config.toml
init_std_up = 0.0328
beta1 = 0.95
train_tokens = 179100000
Each number is 128 + 32 x the weight over its row's rms, rounded and kept within 0 to 255. Layers, rows and columns count from 0. The size above them is the row's rms in percent of the matrix's.

# layer 4 MLP up, 640x160, rms 0.222, rows 222-231, columns 0-159
size [103 101 110 108  96 103  94  93 101 111]
[[116 178  86 142 108 139 157 142 145 113 141  95 126 143 159 123 126 158 120 152 125 137 165  60  76  93  94 170  91 122  71 161 103 135 148 102 211  87 131 166  77 135 151  56 114 182  97 150 127 141 116 115 172  79 151 144 139 130 122 117 129 156 139 159 149 178 169  71 140 135 184 104 144 153 126 172 125 178 138 131  88 105 132 138  41 140 143 182 134 196 160 116 132 124 128  75 167 125 147 139 166  71 134 138 166 147 118 145 140 147 175 125  67  94 136 145 114 130 106 147 187 113 117 129 145 136 122 122 114  77  85 158 150 143  71  77  86  95 124  73 138 184 142 125 104 106 155 117 178 102 145 149 160 176 132  62 158 139 200 137]
 [168 149 141 137 117 109 141  85 157  79 112 120 102  95  93 120 148 150 169 157 137 114 152  87 177  93 133 129 154  90 176 115 121 122 137 154 174 166 119  77  91 147 164 143 123 147 139  60 145 128 125 137 190 164 165 148 174 183 200 155 123 138  65 145 130 136 167 110  89 117 150 126 123 105 114 176 139 186 153 104 150 140 100  90 169 170  45 109 169 125 119 102 105 159  76 138 148 100  85 164  92  86 158 163 112 117 143 131 147 104 101 151 137 141  88 165 128 108 114 112  98 108  71 159 200 116  81 114 129 180 148 130 130 195 147 124 175 147  78 102 133 121 116  76 114  60  85 135  99 109 145  95 113 109 197  86 119 163 178 161]
 [149 141 210 188 144  27 128 156  83 144  52 130 142 158 118 115 172 145 159 138 167  96 112 137  89 156 162 190  78 117  95 144  75 156  48 124 101 167 113 146 141 169 117  97  97  95 115 116 129 129 113  96 134 106 155 137 132 118 121 159 128 122 135 134 118  81 134 100 134 169 178 125  86  93 161 141  87 124 152 142 185 115 106 148  97  51 146 199 102  97  80 110 133 100 136 142 160 148 198 125 186 126 139 109 176 129 133 154 161 138 158 134 171  95 156  78 138  94 122 114  70  85  85 170  93 144 128 159 115 149 121 152 164 144 115 122 137 148 110 116 134  71 142 115 163 101 157 150  85 131 105 168 136 168 122  58 114 145 140 154]
 [111 115 152 152 118  63  70 133 130 127 131 158 125 173 179 129 150 140  87  50 109 137 177 122  72 107 145 101 103 137 152 122 177 114 100 177 159 148 158 138 117 102 111 169 134 149 106 163 115 137 151 117 102 118 130 100 145 103 170 101 141 178 125 149  87 121  69 134 131 136  78 145 125 171 105 183 138 137 141  77 138  91 105 139 130 107 109  97 135  79 117 118  60  36 131 167  58 151 120 118 184 134 102 179 173 113 107 140 102 143 114 123 106 127 144 114 125 157 113  98 141 131 124 147 106 126 133 149 155 131 178 111 191 228 137 108 162  92 105 125 130 160 133 112 128  76 133  66 140 193 108  53 169 151 168 125  87  86 152  62]
 [132 103 146 168 121 170 169 123 111 153 138 126  97 165  70 127 133 155 117 110  80 146 124 134 132 187 140  97 157 158  98 131 187 127 115 171 149 108 146 114 107  83  90 169  82 165 116 142 132 101 132 188 106 138 117 111 125 102  75 153 126 120  98 102 138 179 129 158 130 174 133 105 124 160  52 140 161 170  99 155 124  96 136 119 170 123  50 107  99 142  91 135 119 172 146 132 164  82  91  75  74 141 167 144 136 100 146  98 136 111 115  89  90 149 101 112 147 137 145  68 111  69 103 172 136 168 117 251 185 104 127 108 138 119  89 135 172 181 127 143 100  75 124 114 138  78 190 102 135 180  77 132 168 135 137 100  98 106  91 153]
 [182 129 176 133 147 127 128 140 104 187 139 151 120  81 117 123 134 134  63 132 159 105 119 147 168 158 189 121 131 166 156 204 143  93 109 119 106 154 156 153 140 124 147 156  76 111 161 157 127  98 166  88  94 115 122 193 129  93 148  95 165 133 178  90 100   6  92 113  64 105 126  56 112 126 159 130 104 110 128 119 191 143 118 121 132  97 130 208 157 141 126  75 123 170 114 137 127 147 153 100 138 125 152  72 157 102 108 154 104  96 111 186 106 141 101 183 102 125 158 180 148 104 128 103 145 118 159 160 111  95 109 107 178 123 137 132 108 140 109 119 129 185  73  86 101  74 163 133 171 138 151  78 151 133 130 182 147 161 152 122]
 [126 127 134 140 147 144 122 112 102 128 110 122 156  79 103 132 119 128  50 128 106 141 155  87 113 127  99  96 146  77 158 134 118 108  96 105 188 105 123 138 113 112  84 149 115 166 104 144  94 131 154  91 146 107 140 133  74 141 186 156  76  87  88 190 112 133 151 178 109  91 145 128 139 128 122 167 131 158  86 117 124 125 107 161 122 138 146 214 100 167 149 134 187 126  87 102 102  43  85  77 107 143 132 144  73 200 113 129 183 120 140 180 125 177 108 118 126  69  94  87 158 103  93 182  61  77 142 101 117 130 131 142 160 199 126 128 128 112 163 142  99 162 168 171 120 201 147 178 119 187 160 124 146  95 166 165 106 138 134 127]
 [130 176 171  84 141 129 143 179 190 130 140  86  71  95  38  90 101 127  79 170 124 122 151 146 156 145 112 104 100 118 137 139  99 150 129 126 174 124  89 149 137 185 149 155  97  86 145 188 165 102 121  93 161 116 162 102 181  83 157 160 146 125 155 124 151 138 140 104 143 168 153  79 137 180 140  84  82 136 126 124 133 125  79 134 113  90 125 159  98 111 120  86 129 126 124 235 128 115 121 117 171 108 147 126 121 103 106 159 103 197 145 178 126 126 125  99 135  94 112  75 170 196 116 146 136 138 125 112 179 155  96 119 142  80 125 154 117  96 145 166 111 134 136  72  84 177  78 144 126 140 140 150  81 155 107 144 131 172 208 185]
 [106 135 103 123 163 133  97 180 108 120 115 110 111 119 151 147 130 169  83 153 136 125 125  93 104 162 129 134 137  68 139  76 133 161 220 196 122  93 179 145 127 133 231  81 118 175  71 133 157 137 140 131 153 180 125 149  61 193  34 123 126  99 148 122 145 147 111 105 129 102 182 102 102  86  55 133 139 112 105 137  88 179 102 109 149 114 146 164 144 158 120  96 124 107  90 164 142  65  88  83 164 163  89 170 187 143 126 106 121 147 184 136 153 129 115 145 124 136 163 156 109  95 125 151 128 154 117 191 104  96 141 158  77 117 130  82  98 122 102 123 133 148 137 132 149 136 127 156 103  80 146  96  89 172 139 136 124  78 130 160]
 [130  70 114  87 110 142 146 109  71 106 166 118 140  78 139 136 101  97 128 128 163 144 115 156 126  89 208 149  95 187 127 140  79 117 149  69  80 121 151 166  73 132 123 113 125 192 108 115 143  83 170  80 118 135  95  70 119 155 143  97 121 115 132 109 126 204  83  98 145  86 152 156 167 141 141 132 151 102 135  72 153 114  92 122 134 154 156 197 206  87 145  92 139 165 148 106 141  64 132  90 122 122 158 144 137 110  80 110 186 169 107 106 123 133 165 170 152 125 109 174 221 112 113 113 124 164 125 142 149 110 109 105 139  98  54 132 136 118 159 135 154 216 136 163 164 127 121  90 177 156 123 102 116 151 114 106 158 147 135 141]]
# layer 4 MLP down (transposed), 640x160, rms 0.202, rows 222-231, columns 0-159
size [116  95 115 114  87  96  96  93 102 121]
[[186  96  87 106  95 116  74 122 121 116 120 127 105 126 136 110 193 120 117 144 182 176 107 150 110  87 230  95 123  96 137 113 138  68 112 127  87 119 144 137 148 136 129 136 161  99 102 139 154 149 122 120 143 153 162  94 157  98 148  77  40 102 193 116 127 156  97 125 139 111 161 133  93 145 162 109 149 158 104 141 152 100 179 135  99 122 117  97 142  36  89 149 162  59 161 150 126 108 138 129 116 171 174 116  92 143 107 102  94 116  80 106 156  89 146 143 193 132 147 162  97 117 126  99 163 152 139 123 139  60  94  79 110 102 141  62 175 124 120 108  95  86  74 135 170 155 145 125 132 101  86 165 151 103 101 201 159 161 115 131]
 [125  98  89  91 108 115 141 149 136 155  26  86 120 129 171 117 204 136 111 108 163  99 149 164 113 109 113 118 107 137  96 117 205 159 171 118 138  95 123 125 131 129 118 131 170  40 123 148 108 150  90  77 139 106 102 131  97  94  88  99 147 130 122 113 114 162 177 139 163 155 155 139 108  74 126 163  98  99 114 150  99 119 143 198 148 160 186  69 137  43 121 149 225  77 131 182 116 102 128 100 142 116  84 161 126 167 191 147  73 165 155 111 108  93 154 112 134 116 149 182 188 116 106 160 130 136 110  74 135  92  79 141 152  87 151 135 133 104 116 137 101 131 165 100 139 145 146 147 114 126 134 135 132 181 129 130 128 158 145 171]
 [120  85 184 100 165  92 140 173  87 169  45  87 129 137 122 103 139 140 115 111 117 145 150 153 134 104 138 205 187 146  24 177 141 106 174 136 101 108 124 115 143 170 182 164 138  97 116 148 102 154 131 112 118 141 141 152 123 182 102 151  60 113  98  76 151 111 101 139  97 122 145  93 126  98 147 144 119 114 203 119 114 112 162 161 105 101 122 100 139 116 144 122 141 120 134  91 108 146 155 177 142 125 136  61 141 114 123  53 151 208 135 157 106 134 100 105 100  65 108 122 122 123 135 195 104 152 167  66 118 118 164 177 115  93 112 131 161 208 137 139 157  99 137 134 187 176 102 125  91 105 123  97 126 114 166 111 119  96 152 137]
 [132 169  55 141 114 124  74  93 172 106 133 129 162 147 162 141 129  78 132 197 156 132 193 142 126  91  77  97  69 137 150  89 177 138 169 127  87 122 127 124 197 157 135 106 103 140 137 134 123 129 130  79 102 106 131  66 160  69 147 158 127  79 171 135 100 117 130 110 151  98  92 148  94  86 114 167 137 148 135 138  96 146  98  52 117 184 157 117  98  92 124 107 141 168 166 122 165 159 161 137 134 178  84 146 126 141  89  97 130  97 115 121 117 129 132 105 122 110 181 105 177 120 164 229 165 119 154 127 152 157  87 110 177  98 114 114 151 126 148 135 144  85 126 105  81 202 148 129 103 104 116 152 140 121  96 129 146 195 112  49]
 [123 150  89 101 117  79  74 119 170 155 144 136 162 158 188 114 147 129 124 127 136 113 189 139 108  98 171 187 131 123 119  94  95  94 104 154 102 141  96 140 150 174  68  80 194  82  77 131 140 148  79  87 151 143 147 151 182 139 147 107 129 146 130  86 122 132 133 104 123 116 107 206 154  76 217 140 149 120 217 113 141 155 151 120  97 131 179 143 166 144 110 159 113 136 140 171 132 124 131 120 161 141 126 108 137 135 125 142 157 109  81 102 133 135 168 129 134 185  99 212 152 159  93 121 130 119 130  90 125 102 126  69 119 138 173 128  62 107 156 118 165 136 194 148  90 180  96 127 104 117 143 168 153 133 164 143 215 110 109 163]
 [117 132 106  81 137  80 120 142 174  81 131 129 159  82 116 140 140 176 134  73 132 165 117  66 104 135 119 157 105 106  91 146  97 114 115 122 155 165 160 111 136  48 156 199 171 141 114 140 127  79 101 120 143 153 149 137  82 172 124  90  96  96 102 112 101 161 162 109 150  90 128 191 114 130 126 144 126  54 101 145 149 104  40 109 169 128 128 155 134 176 108 122  91 159  92 177 124 106 146 134 160 122 103 114  94 103 111 156  99  89 115 146 115  89 136 152 113 145 129 130 179 105 108 135  81 146 102 188 148 214 145  82 152  65 105 215 105 166 123 105  82 115 115 168  93 182  69 111 104 114 101 147 108 184 101 150 148 132 112 109]
 [118 154 120 138 185 108 124 170 122 149 101 154 107 154 171 110 137 150 133  95 135  65 126  95 130 135 153 150 137  95 133 129 113 118 182  98 107 119 151  76 125 139 200  90 163  92 152 126 133 106 132  92 119  99  85 129 108 151  90 110 143  83 115 116 163 136  85 180 151 128 167 164 162 101  70 125  57 200  77 144  81 139 124 121 131 113 187 142 102 100 209  98 112 144 131 149  94  90 148 132 123 168 141 189 206 130 137 133 146 113 104 127 138 164 184 185 127 163 139 174 142 169 124  94 202 110  81 125  89  99 128  90  87 162 145  97 116 118 114  96  79 149 140 138 191 154 153 116 199 160 160 184 129 100 126  84  86 160 142 123]
 [169 119 219  96 131 152 139 127 179 105  69 108 121 117 199 135 128 138  66 167 101 124 154 136 108 138 139  83  76 132 159  60 112 111 106  77 164 128 125 183 174 150 106 123 120 103 101 117 171 126  82 121 160 143 109 155 129 105  71 118 141 132 139  49  68 124 117 189 135 113 139 152  89 134 123 154 178 137 180  87 148 163 107  88 173 175 113 152 154 142 102 109 175 130 127  90 170 121 130 143 165  90 140 109 137 119 136 166 150 102 137 117 101 130 106 106 186 132 135  75 114  66 130 144 103 122 103  85 121 151 165  99 217 114  86  99 103 129 178 142 135 163 120 133 167 119  40 160 131 160 145 121 171 158 130 176 125  84 125 120]
 [142  75 101 101 178 109 143 198 110 120 129 165 148 156 125  61 209  89 137 147 152 134 122 148 200 125 139  97 118 152 155 131 195  71  82 137 168 127  94  75 124 129 140 145 123 185  76 111 156 103  95 151 146 102 180  91 111 163 134 154 121 140 127 136 134 104 131 111 162 133 106 150  92 130 159  87 131 156 167 157 100  58 164 126 131  99 115 121 121 134  86 156 146 155 157 139 175 150 149  78 163 119 149 134  84  92 144 112 142  73 143  79 104 153 118  78 129  90 142 191 123 145 158 176 113  54 122 174 125  81 152 103 142 137 109 108 178 151 137 155 112 139 159 146 121 132 190 179 143 127 119 139 192 132 106 120 200 192 173 118]
 [132 125 103 103  94  74 111 114  69 136  95 144 122  97  74 169  67 115 133 132  95 180 116 139 138  97 124 127  86 147  86 108 120 117 227  93  91  80  46 208 123 175 169  95 166  98 109 123 159 172  96 148 110 127  95 128 158 189 145 121 163 113 117 173 145 149 143 134 165 136 117 172  89 154 141 117 137 171  83 122 181 122 116  82 200 130 103 130 134 113 128 114  95 155 115  85 114 129 123 148 120 147 144 130 138 190  73  77 189 146  79 111 112 112 120 128 130 161 156 138 148 132 152 139 172 147 140 151 111 148 124 102 120  87  75 138 162 149 110 108 127 169  80 195 166 116 139 152  89 186 138 121 107 169  82 108 128 188 110  95]]